Part of a small language model's weights: 2 heads of 64.
Each number is 128 + 32 x the weight over its row's rms, rounded and kept within 0 to 255. Layers, rows and columns count from 0. Numbers have three digits each. The size before them is the row's rms in percent of the matrix's.

# layer 3 MLP gate, 320x128, rms 0.311, rows 23-59, columns 0-127
098:131140135142092139114090152150156115163173173154182078144086165112132162152080080162141137134085112142129124110134118155137093086066091168172121134214109104156137137103124149147091144093170155171086152090155102156163052133122130089173119126120132106148119152096090159136153097115065112128147149149101071085120116075182049112138159120107092091094119118071159176166135069098143135116065
098:143054139164191101115137138104101113080159128108122233137139150119128144100112132033093098098125126156105100125121149114107141107068134074086120112089171177078177186126135130120120168105144076149138172130111168086141191178150105136146157148086144168110123157122119116106140131082183089144111143137136159177109132156156151154164137133145127080164113134110122060127199167107084100159144
098:180192152147142165113185132093101111099166107115134131095129161151136161118095155133114075104186062139102167130152132103124077102135141101096116135156068136110159153124094140196176138112154175180039120148147177143115163135114125128103156100179147117073129049132130168132126105132098115132124095158144113134089108075121085151073118171083114156152063138143115174100151125120166168193088
094:102164090068092119098107117106139117082111106150118101117185159089130170141101130099152137186083132157147088092148100148131100124177165112166138103143125164171181108089114078206136116077142150134121150165117142107116162172100094139116183136086158147173132139116142167165122198166049130118154143145123135125109137154154141164215175155104081113086129091070099137209107153126126148159160
101:092159143114183096179137070109133117135170111165153094158085124130156156094085204125123111101135135148140103138105129082096099116170126159100121140147086096145162139111183171101160156143106075064178177158139099082116120168191135138128108134066148111129158151125179096129110148107139124195120087074116154187115168133158118179113151087077132158113110109149138132122074138073076164152204
098:138085103191087215106092130119160118163121139126168183120068128148131163137184158156134139073097130169184163163084125109078169086083108109120107150095129161096047116121094081089157118139110062135066059090173145178114110124127152189145134089149097097104144141149129169154074171123153124139172068134161120140143137138092174123159118083145132093136136143126127130133153119154101104125107
100:118078125060173104147106115097169073099096075069083169128090143153148112134092171147157121070182115097101103153085162178147071155119171134070140125119119114174145139129082129087164129166158148138101098160099094169104141115132111159134174110149155155120142135169097163082109127158171117102083109146112120173151131144210138125171107126145144187074125198105148068123153088179149123130137
099:046086093157093088147069109165109093147108151163118173155092084111061132137135065153129168102161114186157136117140118103144075165081149079138154149194127198114152065138085104145117105123165116119165134119173163131098162143122152145131099095104086092175105120101179155137122151098170091110173121097106187103155096112103172170131116076163076121122170112130072113112148099123119149126106
100:125133113182090129098090096090124125148133147144087149170095144143092119134157158144048103064112173120109189131137133178085188106121096126111181119180142167131168204110181131167115168120124102155155108216173184104116151159099144114095115158127103140153198129129151108115044127077145113177106124087156114111113139098085117145121117110123093200110169164124120127077121125149151119102110
086:136142112167118122178179163092066126110139166140097110155125108142077126147127083139099133062130136080123127107094203134156134111159162143152113138109155114108115145069157111105116156137115131141150082120143151132073152095107160093074154094114140125145157069158026176132123138147073090186180148149114124151133152168141144092172146157049160174153168112112158182134156191110090101092169
109:116134136142128061136145162143137180108141184158094107154122163137142141096130101085111152101070145095084149087175131105073111173121054162118151203151105113118169164090181114114080093140087156114142205123092122153100102150116174101116122161131136134166064122161116085149128115100136114125042105092089074089106185096118157110074153109144120095104171094077126091163140128110129163124162
099:088198146160120146151175131090126036067153131136072095158135130161130085184073147119162101056123114127103120096138151075090182067143150064146163163099142135147118145150132115141123123159068159141169152141115147165087116162168159135152146085145165203105091080111090144132128158135064148103119095082111090080111121126122099134121115168090091133116151124129154129138119173068173145129122
097:153154087112123079139170133142169154140178156108150097141139153189167121127115126123081099092121139182102097114142079138147142086144128171142144106135109172110095083167098089144164100199126175105140121160117205088152073132054082153173101152161091125154182199122101120078125188156094130098072069134148133166164109124156137158107082131162111130154186155129134103105184099140147138126151
099:121102157110111112123152094099123169118177133080082100150073170154164185120170111101144104161118102112077071123122146175102115127089098083119043093158147107114154111059130110094123121154140113115158153179088101142126135093144179109136118186161148153140108109129139184184123069092107140089166136179050122179105072140143129077086106115137140132162147129074154134150104163075108188120126
091:065145117071087117153153119105145130069103084135106095064114201115120171176156133135117131092079173157144109113177073149124069151141126127154197181153112154113152083125107146139064116102158108148119106166125130132127150154083109172108051123139142149119104145132209158109114125124097082170137092108132172095138068099146105135095135150167156166133162138119113188096150140133160170078074
102:106108162129163085131119107151141148092102141122165174136162130144136164142163182128092102140108158046128136158098098147138092116129117128102157143107140178145168199183122149151168188132190117146122121141182125170075218172106073195143130122085136134122142199113155105181107107122148083184152174123100101157106112126125096105100072111100134152154137151102180090139134113090085132136196
093:079097115146140121139133141133110196103101154106124162089067126167080165113067125108149087123131155149137123067118117092132123191132127121096172110094096135161083131153144133098168152123127067144180145153202138156122086182155137120118092177103159124124129058149163139043125116117100101065158177082059164082172123104146117143093096147172102086117104112100103174124161118178144111149112
095:130065132090116158098135142124162106124115217140168107110146196169113136159174138072111109110203135069143118152172132146084096111098155164105135150118216159134133118119122146174098142144100071083128080113122192145149146144101146154119180104073157099141156080064156110138169118131091098143157137168124181168124153157156164127150157115120168181145181143103106132140147121124171165177158
100:094093054121103088123154174136130188121146140163099095096121133147088186177117131177097119085163161147199121156114097123167135139110132047085104089146128099162118127071113097141118114135119117145118173084138106195101111106179142097130150144166159093169149133164128110110133096122097152159110059155236152152084110156121140139093056133104123147128132102108093149129139083088124189115118
101:087154121115118171145108180194133158134118109138100155151079108106128179135093137085101123139124103130136172155172136121145125137149066144134194190129083118153076115119127079131073152130140142099112207136127142107090100181160156130123166138117152114198105088157124098137080142066118094105138081140118116124157186095151181104114154128153059158116156132082078075142138195072138186162135
101:121130125145155124151099154077106113123117141141129126111207133135129124183114089157121081096122122140149138124093074106130216130153135126115129160186149095084186111131101120168099176024166182113148142120111120192073138140153099185140130094112112133129099095147186141095079112185136120136140130133094133117137059182142108111130138134084134163175120185144131169062168113121190118093169
088:175117072101100133077177135131135139102136126107048159147139142108117110135136136164131086123175137149150153124097149117107147136097143127127140161097150118118090120084188176096161190140135106157123064162090120115149149141069139079171098120086171145156143133082118103082168154147127176121144130211119118153137099208109060075171130187136135093116119174111167155056142162121073082137156
107:122134108108156090100184129124122118117152151148100138123114099183109081139117104111109051089126124137108144076131082099056166134124212188127097094069111136154145056141122104053153102113139122092138105156120134104112146140145158104161167108074197150081141110104118113055127099147169143099085135124120115089136123138063137126150153145072088057089096085106101116126119093127092075098155
104:143242146131087109177140149110154149156125143161156095086168106128141184174132121139174105119096142105171158108083077154219097106105137169104108133120151113183146124157131139160129135106120112102088155124116085147130102124110104103143144119170161132157132118120127075208084141100093139085142116152073097114079130097108137095097148162114121132103055177091153193115144069182071125129130
106:089158094157165173150119130131176107168144108140133086107119124194178105175125081141137132028126160186131145131125071120096126078101119142094166129094091103112077172141114096117140174116146135157111071134110094131090202116126087138065153127107109108130086214168088133128157112105085144084131104062162121119119145166117141129091153055108119158113117166171151114108134127076121119137179
092:116156101092077122076207117124143079153072115097095147128097170088112156169113126148115127123194136166126148104131128115193111145115167137147114141150109125188126123082122110162159102161155126199131113143180141177139047183145176128161138098153166082083192133110150158179155121151115153131145099111173060127134131144164136063145179134123104105134106201138163138134129154056149117137137
097:113099074107095168118132139148101117108122088137184085116151228135086154164138181126127155128163119114126154117175122131124118119104082119117144157212115125122124133102106076126100124162122128097073159104115157136114150143074124191090099135102144122136172118182143131142109119066118123129105140104163199162130126132216143181115143143121038120166138137115064090104165133055172170162125
109:156166141105098142094134151153133138084131135150208108170074171116113158181111183102169082165130124148125135118189126139167082112172144159130187184147118155173123113179121102178114119131131160128066179104108121124146130157144184142183100120138183086192096116109125140154136088148112162122126136155115093140111141165195113145099114084143145162067129108080090083174113132104219119101143
101:128150110125116127092141140070113106136131153110204168121088177141118137131141102115116150139142115139093159112210109125100113177155155110104154098111144171114185154107205097185169181080168154143102122122102110113136136157091107099144164145115105130126102140045099136109157112145077116153111153090139182200138113201133128139102124047127173197144136167122161175176070163142153148121106
098:066108129144070166097161136091097102157109107114112127150111156154116108124111097171138204162066138167131126140110034109159071129148152128167147177137106106111201104090112077109145085100079084129140172150136129141112110151113157139107165100081077147123123133116149144170118142144044139149106158134165178135105105125135120113068100103184148164085104065108157185113146182139122169149092
091:187086093073130121114122108141131160111178149098096131112069153113091136092105179104114151135165147064177068067074089097090077104118056143089100107134125093194141160190126141143143119127151113152109132073099109129111101179197135158098125099131105067184103145166119138157153133115147083113185127153094120155105176163142090113100128101146162137207119149126116083122129117155160124109117
114:150135091125081110147119161131104085107096115071158097154108139037101127119105151123106075139122076112122122093119058113173175128102095135131132120160165160107149109139078037115183049140135113113082161110089102135137131118172133123136184103140150119105149102091085064049143106157119178134146145135100145167120135101160103124120179086078080128181124128139131087138111132155142208126103
106:102125164120115082139114089198071102098167127120159113120104126207158121103140134120144168151130155108122144124120119149179091111140119106150121067087142146196090148107154088088130090171111112135178124147159187136086116158125125070132182100085187091089129121089093155124127118089089065133132100195098155095091183095167137126117158108121152074165114094089092115095182136100075190113126
084:115128208144082100140108201075097069121105188047144125090123115153132164179170127166125163169129121123119116170083110133170067153104128159119090132141160111113173068128145150140173163120119190128161138162115165116147122187119097132094119121092133166118101161153145082124109170122171088109117138136153105129076179131138173192122142195066152124098136097166145110150113171131171106150118
096:072148150086142116128104147167101089114164152152144143125138085140175085164171149152178182133132135159125142164102113148132115132137199137115122186086126160127178118127175192094113119054087073118079163141102135179179120142128093146127110091065150164175140157090123094112152187188128105133114110181160121122142115157110134068122112104113175138123109132109108084124144156185086061122199
093:115195117164167075070140120125157171108077147124142125122119113106141129091139092111128121124135140157160143088119150171092168104063071133081171149102103163184164094088131129157122146122141085130057143203125079104089106114198121171156080134112100164100130155169130120080183073118170050133144114157124111153143144081093152164047097132161113142126083133098110108098133136136172110135124
108:114088143106087128134135086128103194095120144151142123197166108107093081154103198166153107100077109136069147118192135072141146140142093139091106128142155129093183100153112103104095107157078139149119138142128175163151113129091170164207161100132126087141071064121118127188118101145124091124106127075088097073119121092166120135167111092170089123109137078076100104113133166182152178107134
# layer 3 MLP up, 320x128, rms 0.322, rows 23-58, columns 0-127
092:133180126152137114106103089176112140110178115219114114134120129159168165145081097167188110121092153133082132110116096203119131119104137113157098135145121154165141102123046212105141137091147179121120125127141123142145120142124165156189082166132085089162149091088133131106113066136057090119135173137148168116108102101189057103173132152086108136111158117072137161156115081126162150098135
095:105092138083129125163131132105117127087138119062128138127063113154122160103072115062140097094161136094116198081139141096099138134143071114133136092059127147097138122090155059083190147104059125158142127158102103118064101181090150131132123160086117077115098140116079152085142179099125170095112167067104153084128117144181131191158112168133138124101133149141148123078174150164096156100136
100:121183113110147146084157148090150123124126123147170140099149101138129125126110145140135155100123133141122100150125108208167133180070129208099146096092127119139094149096130115147095133110129180139094151154099127161146129210146083153148088152148096170091066120116097142124129135148122196128086054091142090152118106080092161177131076129152078180182144067116059147202151135143110086157166
081:070164141084098105112112156110161051122156159159092113095125218096145149112105112129126140187086137173139129145170167110073126099118126132130126141109132158184163144106177093189069128119127184161115144179155136127148186124148152109110091138104152079097127114160136108129136170160060137133130127155158082148081128162082171134105172149144126187086095093132123145126099169207119189150107
104:187107151162146086148122054105089067177125159149109177164077135129197155116106154103136113160128114146098129073126101119111125153113089136088086200156060116210119133109181135104159053125047112095123128134133061109094137141110139080158153121130132114117122104157158146146125172118148113142168136119118103098085120160164106120138101093167114110112146078152142150104137098071062163092138
100:095103095142140119086121180171129083131096147120105187158066155182085147131112115171060149148171114066112090147103107140156114183155136156135171086132117175114102155093104164119162121127109092140140086098087064138072121172190174135153166127097086129134158099122126164112162079109183147150129057182103157098119089153104146069104128105123105101110098158123139071189116129120121144123080
106:118140092083125164124129095145174173198129144147148171112059060157095128145051146124116077180095084131114154142151110149174123153077203174123201100167153121146101140162120156108093113105051091129150134130098112170116150110151143079178139094068135205143128135162122095102143108093113146075114118134104152141050122125124128161120147117168106109142118124141131155131118134158065092137147
086:186086099167148094174163034149150162106092164147084109152089120148111096106094079148160140119126132065167212147108130162095121116149101140093169146237113092140132185125127153118109089143149117137170137102113109175117073120103136152163168097156091084129129092142121125147140163165141111101153149114121096124121097153142118094107097135203119105110079129100148083091160085175099136090149
098:078176155114084142094092095153137182139170117097134085111115152166148135158132142154116114142114171099105119131115095145147136039179121146121185118154101176231162137109156169092111109175127102108121153164143122177156125150084106153086178076135110110173145149178183090179120148099086096139155126109072071140126117082072140104141085120061133162120132129102110105093160117074119103132147
096:062059189064087109182151147143168141153133132099151129111095082108179135140087167119170148116148119143132177150143142133148117152157072178148111096149146117134181198143163134075155085063100112097110118083132164135132083084155122071112115137083114115164088155082127089170167102112128033136100130146117179123073108084107165097110084125168156122085123138109110134126114161111126111113130
099:109143174113176111113207210155147133124169169148116107076121175083125120101126085088125137158137118139119130144136102097145109155131022141146126155158104118148136137151099124152134128128090118126093178123033121182121094144155150081123109164135160107165148074073133119123071176139165109136120070162099088112125173128105200133075146122074066145083091152110153116077125130120112110141123
092:088219140094152168097183177118144053073128131098097141145097088110092084169149107124175111108149085051124164133155109159099111122158141127160150113114127150184133126136084157170136138131088099069171192107086116150141073157163144105174191109126167153127084097115158107127095161120071115139130139112105106132131104110138143142160171142132082227115117086133162137130132143096101145153151
100:108060115168118156139119134149128088136140134143132169122153088153111126165130047167160147137164136139124131157069115181128146175138111072101144114163106099144125151134190148134121144081115114106102126094103038156075129154088154206083143098136114108121113174122065127163085144154153116154224143171110158070129134132150096079171071101136115094137134108166077107157099171124077111144109
104:084125124111165187121102138171166070150111131193132124114142132138139170166098134109116116109096098112087186144133095118113116146100129144142111090087104143118110143146203130133206152154062098156119043140177092151134145148115134125134153117107105180077136171165097168067150095141149112157144143163200143187130145181150103144174118116132172098116137141127140104062217113095123072122137
102:160161135088113084080145101141139113144164174086106132141105127138166092140085094144153088160158090098121105054118149159075109138142192113135077112123142108135103200135124174165143149137143193112151086132117096138080185118168123129146119153168086104179143140132143144130094118182153144147115150110085137045164126102145173143086118198082116130123074180164097146106094090120117073160060
102:137150170073136110164152146152087083136142114199132180124153098108103189133121137105135158201137048152173102109108112131071068114137176139098129116094146145167082177208193122130171109135129185129128135157139164123123122123123182141149121072136147106141136135121093075126142110099187144096148109124093097092119112145098121125180133178123131141136122158148075064183118192118143063130108
092:124100129170124064175097186115102162129123097130129153146111095175115132111124108097172136083158149164103104143138102086102167207111137136143122120117149106139106085130165103102135132078109136132186127143183104077121079182124088135104154115080152107119190117160175155053065125143091159107156159116116160140145095111123125145146040091141113084131174137137145182070107119161217144126169
097:083104160113110167100080090179169158091144124150161161136112194132142120138174119077118137132113153151160124170071134167151136132146085105098134121144126096187136129149186085138149077130109094122103145148102110021108092143158121123104093120162129088144145139159151095170138115123149096107133104144103111132132145240179225120172153126123143140120154106137127094102135163122065067095166
107:153113097178132101111123155176171155108115114201157106133127080148102188134098029097117086142149091155184090189135105108122144105190139132163153144106160149109105130130150124128127126162086089134180101092130128126106081143198160099130195125124119150174091140094135086090126136056186127083093116124139060108101161136091139147106125090149156111105138088141120085106180127151096071152119
099:117142124138095187133113159165110104105137122112143103173095149133116088110146124072124074186113108136135187160140114128162117126156114115178167191105062129169160078127146080126117139128122080097093186149131118059118087158115164117077143138122138115184109101147133110183125158117088125109131073151139131125118210086170160166137179160167102158116172094071121104166095165050089171160119
100:126121133092205135196113128140104188178145069121153175056147158147118069159162128119146129132111152157147138177149096116162119126178135196069128097137139123118125127115099133100153099047142128123150163128113126134122119149172044184150144154095138122109132129148140142078114142101094147117166140078155123157155085139139139154117118114082183126154199177135185181122091079161104070092140
096:083155108125148113156093143138122125103115090126124102138170144127125142108121189132155132144105132156074152095136126161134128108157154137138102122116169075097157180154038074103069066121152145147149211147147128159066135088180114179110172168161089144092117096152116107160079167160078041150139102085153134198118105129110143170087105088132092144162167141185143097130095095140124147137106
099:131091175098111111114154116084143104122127108109117105164121122120105061131147129093150102140135138158141153167093160084098160066096162172171097155152140095164100125091166151145060066150117140207107089125142099105151086139211161143089177137101140139107143147072160163077159100160078122128074102109143157110111144170091130117146118121106095094168094225133160131190098166152142121151097
108:131152178164137104169078129140170143146163115167109114091163106160122173127165098132153117098137110064102144159115093152179087054150163118099101111105124159166182141131154151173067149081120183124063127095104088051143126160155088138122134174137115111154099166161043085199141130127107161140126168161076119181111095125113129137162181099112144080093132136123142123115126062121106102144141
107:068137083119165182168139147076146155191137125146164084117144144142144145107087099139138134116119111139182158059098135145178160105159158155151087130128153158121112112086073086143104112118085172171105125152114127144105062151077148180090104158170130136142129116137137134147110136143117056126220060149174124119187055137067121114102117118165144092136185183111093115132095133112107092137142
096:136195115093147135127133108106142122128051121152130166109138183143157169147083111185125155134155164154114136099145115098131109148092141201144157142153108090168149108127112120157118112171205118157097161124137122190174046153151169111126197163172085097161174100127102160177127103172183141172155143137163072121085166132111112070135159131093145134152165172117128172138170134067153093144143
086:096122133142085169094160151157113108106104137155154122132152180131084096155142124081100146104114111092151182139173076182138121097109080122112157133191123106123104115159144062106126099143110093113065161085119141123151149101087136179091122111058138139169141176197157151150084159135168090090089156105182171142114106111167133154148108141182061121180154150099056176141152127088129183156107
105:120117124114091106117129124077125063186188141063145117108127090112135082115142095216136111175168102083149090144083085118087157165127170083152074065104152133110146109167152135132100142120107119102156087173108123144168115074149178119120123125089073133120203132073155095165185157124140123161142133117130154189138142121060090125144125141092136142145049146169129157123117138175091122144111
099:173150123119150139100119111203100088091164146158158115103141076056180082097103153199148165100145166161100104099123124168074180109117109129108092177139121114064113133081095157143123136090171136156175107139157133123149154137159108094092112098159074149126126100047146094063093093075138173124134134148138068166110049142134153157134113132134122143119116099151074108124154191108142130144148
090:131088142091067121115129172127119165137132112086177067075116099163119128107159144109160137148129147124130082141111100085127145109087117160182064035082151184147093087115142172103161137135159136103140146132176113107138138122107174145077050045138134125161104202114116158087170116153080125135124131131134168141118120165168088159074132128128157109097154191160098139130096091161148142072108
089:113200105107157156158160123126155098163177160168165076100147092148160041183093104109100128093121122106160159162146129095168090156141141122097197127101074163170141069132059131175111105103155183115171161144115102124135144119147103115149137148152158168062121102078116140107108165131141100158119123132160085104135097133114074156158037162100091105115129089150118132187096160149129121153158
114:144117132108164102194109115149168131140140133169093108068161058171161179097174069113142126102114143084144149133114157177092139111165092118159178164138090128124074118175109142120115173133167116134143121155191146170141125123096134160156149130106155179158139092123141192169121115124148110187101096123136095092131185151095180124130092100170189180102140189118112145071147188135153118175189
107:169160103120124175171182119124107214142111163133109139164114131104169157073141099156091171105089139113113167091123130127177132142149156140160073170175144121120130219191127121150077110092129110163140163098089082095086154140114097131172150141160149149123135154144127115094136082116127168115173132039108074177065162156138123127118109155105077105160169092182147086105133097144150154163116
085:128218150122139090124100174133157141124116182106151162110138164144162101144197160140142139189103101145113137140052158137194115151125138149173155146166153135174148092115111127161095186117125133063089190104104138138134130231154114134112083109126118145153107095094174042129097129141131097126113127148142141134131101159112176181089092153059117096122117089118081113107085113082161122136119
099:095200113184135114141073094112115129069179144155091156110090135135134140142124120094128189104180147164185188114134090135134143175170124130118116125137144157134160133063105142124163162103085093088120137179142172114129159129126154125129159119097121140151141099128086102123129159169122074068178098132076085174088136105116149111113150155166155195079089091131209110135122117173090209105099
100:134143122146121118135134105111098128185126106125171150083183077118125150069186224113110113155102098175082126101120128130112142136101153128068114080152104181106147153136142146136156182136092112183130117119119169133118132131098129117163115052077122114123148165118156128042104112098179129169182133162136133127098120178145064114106155067115080102151077119084126078113172112162147083140195
# layer 3 MLP down (transposed), 320x128, rms 0.298, rows 23-58, columns 0-127
088:091089125110154153119103141086118128150086181083149126111117140068082163156101149070058141094103163141171121161168116098194111151176089130082100104119099145158117129136108062133166136114090146139171136142152156102074188064153177129124157132124177160129089091188135171116073160138152097146172137102092148158159160171111144125115094155135165115145130113164071064115056143103117104145108
100:172127146165132179158186050144088175176119128145147092117188133174110111170175168142112124128079130231118114154172108136133109154078123168161147120090109079063170106137087130162072134103185112098140159110109150169156132128105158118163094162178064177109149133161145091160092152133108091134127124173146101104119136156099158093153139071136135107163142138145145154127151124114071109169154
103:106145079082132190156082132108127113137120066114170134080122101168145111113112137103095118124154206141113118141110126087159175168142142018158117151160134155042122135145102169137166165109176160089175100132132108166112124099165091148123145080122183131113144125132088142145109123120082137162149173118146168151077144127147180147108171188153204082089090142146140103150130088136099117172140
094:150143181199119168116089109157138128178092147103189109154099071163160078089166135083101160132116135103160134139092098095172111163106121195135077075122148072055099139129137142142214185114135116115103106092123106197132087101141163094121114136179146153136130100090107107108131103124185132091149083090120132126143130117139106125171139071158110090153177175129129150094177161101173130119119
105:124130118163185101121078166135138126102089182117178112090201125204128125134082138177159098150134116145157136091179131160121104086115125069132100122105108088068061146164121135113120147110148140130178159131155122090127137132180102116079098162095162174127167141150119144142139094143112137194168143139132123096161104116177155097121210071124111158131125161071173129068181116154090161068120
106:160118138102107159138152159153113191146103118121118185104127162145157131160147149123186096058146106148149150118132114160129103094122096129126072144127111136092081082133149157183164136095119091164061121087113135127130163059120120121119174060153152129142131137200134125171107210105177132114176164210104148113119150114127119156133128109138192065142127136100117108073149049178112105076122
108:102114124125110077136108200161169102127126149101151051144146166121139114132206134138060138077138160147181110119117093153098153116159135094118108145102109142148099113083234133174146097139139136123108157151084107078129135098126147136156121170162143156179119096125096105126079100112160166026132089104144094137082144160152080107077152148135120180119181132091096092123168121145134079166115
092:133096168081163143136104185079195099118141102117122126123099108144185126115133154120079084179101160195100137073168128120150121165191119106082127117063131166138112149075135073149145167166112180136055129163098126129159131102133180114147132169108188151108176120120096114074131113116133134109098144130084066080140161128129096133162173116110182096120150125117108179179127166141061092106110
096:160157087185163150110142124081123096117153096142135120060105124091152172119133138138120133126117108114082119103106159149124087137058073074127099122121112130051138135186081132192148139133154166094108114120091131170110186096095189116123101132123133124126126097106160182104085136191122137140122116101174070096126133160152043114112125146198119170145082156179088090119120094156092192161156
091:177149174138108135160082139153137191107123148056174132106144147125133114176135091102084140112106190104136128085122109046064106118123206129110135087121105087170181089126128084152124155179097172182123123185191137114085131111113153150077103117152182143156105141176098151119071105167097137180125102106110104116170161166154122163119161115135121106118164155113155178159154177144106095127133
099:072108111116114152152044047114105094110117097080167119124087089137127128097174140133120126161080147155154183128124171175153116122123204092153132138104120098136129116138115104132122135116165157150117076125098155108142206180107065150180159112107102127135147203113139146128147098117093088097186206112149136091112075138112080177136085114143156142148139105146090137154091107179174094139082
100:166116108116160098142134104143137174153118127134144091143153189101069179115124076171186182105142105182179099147188119103168137146140118126088174090117161064140103138090047095065038090108110120111108157137182143075166149080091118103111095123104067107147153150123108124149143101141140086115154081107121115169127106139144177085155112112112115080110180128097112100127170145113124084120105
097:186132134105152168141136065116126100143133101050128132180125091070171096109092151141155092123112077129101086111173137138116120121065146117100107113090124108133107067086102138125167093159142143148177107157114210110195097128115135147182169097163139121124134132089137090185137108168099197138079049104098151178140141168129153143102118125125156138145194125119155113104186093116119128065150
104:153152127140083097138154073134118143087161093094114170048120159125153157050146152117164163125122141147107116115169133096118131127134077153175071138125118106153164152146110158117149113033104078142093212104134116107051046130103093156131119161093115130136120116139131115120120134187141166085099103133123180096114121086166163179110151147126193136061125144151106150104172155123158174151135
104:103138131122169163145130143169140185153154109092155155122110112128096160159161073154185127090091103145089119128107136136094144091109107156104075076084098079133180153180145068120152112145111156066152110092126116116126088110184157135203179097168126121093163139159095124127116078156110111061110157149079112177128139132127134084053134109143079155092160131060100102168200147137114168137133
095:095156155103106145113152154113117169173152159103114124067218173044136144148103133156081154089142218151088125076119163147141105104165075138186094122112077130124138123125083079127121117139132137111119172095147165166072093085120120106098079116148118138055147107117110169072066137105134093121167155169139116060142170148110098133099125122143112125072090104118105142156158120142101109162104
103:146162097096151188123175139150130150199164097109178104160102151109197108132124104061170155147137160094159116136080115209073153161108111144149103143131122060037169128100153135156122095189120150116107154106113197157089165097130129112128107107136106178174174155120083112160124144161133056105075121160164142147089144079145109112075153141117138123133108138141152108142180129113096109131131
093:138128139151117132197168140138125107173126167162147108111151108203092165113132065116117141127156094111144131116145180150152110115079144104147063124108178160106184214161158135124129115080152093130173135130169160193141136102102142180116116125149114164160139140157128117117103150122078113136053188160153112096161130060130097071109162119142147135214103191139094157129162085102164162148107
105:116132103138131085110132135131093133121112089087091127075124179059150195106149118141141131151088142122048195127157121132118100061054116016104146112098150115153136118120071119160155080141066156167108117139167086160143165152110110109130141119154121191100167084137142096113071133093119156125100136145173164112150091154117124175102061114125100176155105158124125123087127104129136097122079
084:117116090116134056123107108091147160146088208124120135131144139118139101101115108209121141140070165152121050129065092138108149147139109134133080082139176116099099120120090150156155066187131191084142066113137119149165158138169130096133121134143122125103180170086135153076150105133082152165136155138140120180141116153115100127162143092096190102132053122167128150115178118176103123056108
098:063165092168122104122164157134106153063182187120142068121060125126089244070116161132077130115122157095150144073131135148132165095132122108135123147142090141102124142150165117156113169099130103101121085091184119121114100099124157097142163071155163122168126126159111140137073155095128141112140131153150120136124145105112094122114093139165150075066090117130040115197136092163153164135144
105:175095100115130117155127125138095106106120125077149173102043121126160147163102143200116112110184081099171163099115116098118086155109126141149108131088108103110148070081130148153097173137107167104152095122132146084084117150052108149109114161086175140103183150103142130077169156170176099101161092144142079167141114192210173135178102115137163125100122107123075166131087133154110120183117
101:109127128160127128112172162145109194096128115161099143139143167141170103132152144136145229160093203133115094119132140164173136151139130086116204150182110162106162167178114144178122096102163112162106109128083153170149137096075142062118114096138094126150171135144162171135096108088074107142142149175108091138106195154129082079113048139129096190163153109149111127088156103130121100108102
101:187142105136121123113139136072106122121111080105116101102150193097161136118128154111086175152097186145178144125151155178145125190153122168128097151137146143159070131114129118102182122076115101205117167138188109149143174132064177112148082147062144138103140186134168065127182066106137106086170144112094153129113195104126135129155111128134149158141040083143132098144128148107155152149116
097:131074180109112085124088113124094120123136111105100185112089185138120082121170099121128139128082169133144126174096156079088108114195134106179140148133140128088148137141118168153147063147106115139105176130094127083147104091110127127178153056098146093120132102187096128015115138136120092093154115135102182156107177105101073168136071125136101158117108120160099096144144088161128185070153
104:129133088145132172113125133157154104133103136164117085133162165143172117083181093098138160055128111066186086177132132118077158114189115043128134105152049111156107122138143156068077128081160103106101117128124146101140175093047098090161158128063087111133098150127117070129161107097089150111108137162134162062164121142115089144133122096092158134139190146139144152099150123103114166120146
096:144098111087110190138138060118081083090115084138161135092140140122158124119114192071144161148104114131140097146139117127133145133162197139148146174088074166174084084131082179112075150095160155107161157078134127113142205135146141157169096168130111121113132166125131159120145100117106102141125188119156157059124145115057085108117145065192145151164086145135172106133108147192151168127103
093:136141090119143116104184128130115074035100090209123139121142126133111159139144129097156130039215072087088149123133136104151087076099146110132131149081137148184135131153104136108162103062164123079157189103147131177098155117118106183127150112136167129090094144128174156121136163092175102126104135096136104115129102183150121141111119133124169145076164091094141097111133169150197163163132
095:082096102174143171169064137126082176100115149156157078133121164174115113150147151133112070143126076109100117158161103112155095075137113119163133140120079111118088162118096158169094095143091105119136108141119179171183089167046158181102148159067123088149103157199138157123126176169111100092119162149152163102151123132104168056148155135134139123151129197086136147115132071175161142118132
098:132110083183166089169122171103104147110153102195095151130144191105152140130148118174180125140123095129168131144126134155147072146184169089079146170178172129125150104150111085143156116056133138136176192127100119078120120150189141131106123119074102164098160156116058169147142146112107051132060151163152146120144125112071138154135130149131167133129130105119168143072187127179141171137165
096:111080146150074124105110095145141098131078140116106190085163145116091149115116148151126157178113108134098101120054139097102012150153164100149123129125055149139134155135140171097136088121084116157158107075119101088069153172121069082118108153135093117129163199162120131139146130118146181093127098133150153119148174125096082141056188125102126133134118099121106128107132116148169068060108
096:108168121144110157063150179122109131132119173107170085183170146125108114140141179183164130132171079156079080169136080070170096108102108149101162110166095071102187150153114128126091142129155152131086118119133082120136093125149127101104088138156085131143177137170100085221069148157110139135156102175115157133213099122095118118139091088094098100153168158114164148120121096114109074108119
106:139079185158086145117157149064175198117115155121079126113078093147118158158105099160100187141113147156140116195134155187106137132137052115092148192172099127147096173129092099153099124134108120164141187113109167142164115113122146145159157122204120142111112098096119148108111165147126108056139176111111120129093129094116161155126122167147097156096065078091194075104086163119112148147132
089:146097095107132171169165092095152067191161100150149128201133098161153111111128180119124127166148136117111110132188186115092143128133102167102143110084140176151074080143108139114166161132130064116161075070182110124122224080096152095090142149128133113121174128143157150132132145101177132103170105146114125164095164150139060105133132184138105139116136194123155111118123113159133195176096
094:146104117122125156119111115143088118157098071039160094153129175071126093131127128150099087137111091128123122119154132112104127098159157125160175176087146058129030078122137092168137131124126138109124040095128105070093118113142110101135143194176098104152101091176131115094150114069103110143080106157145136051181185110115135129136156117115135076117164143127086181122119129086117125075114
103:119155193168138151118118114148162147116147127112059123153065182113129164132100113115137140052175170102124127128128125101132082123126107125124131180113116134192146098151151049127145134093096105141057109117127137121108126119104130169099104234126127149156108133129083191109148155120061123121064101074145137154143070081133180148150124166092185160092116122116178128164109114124141170136061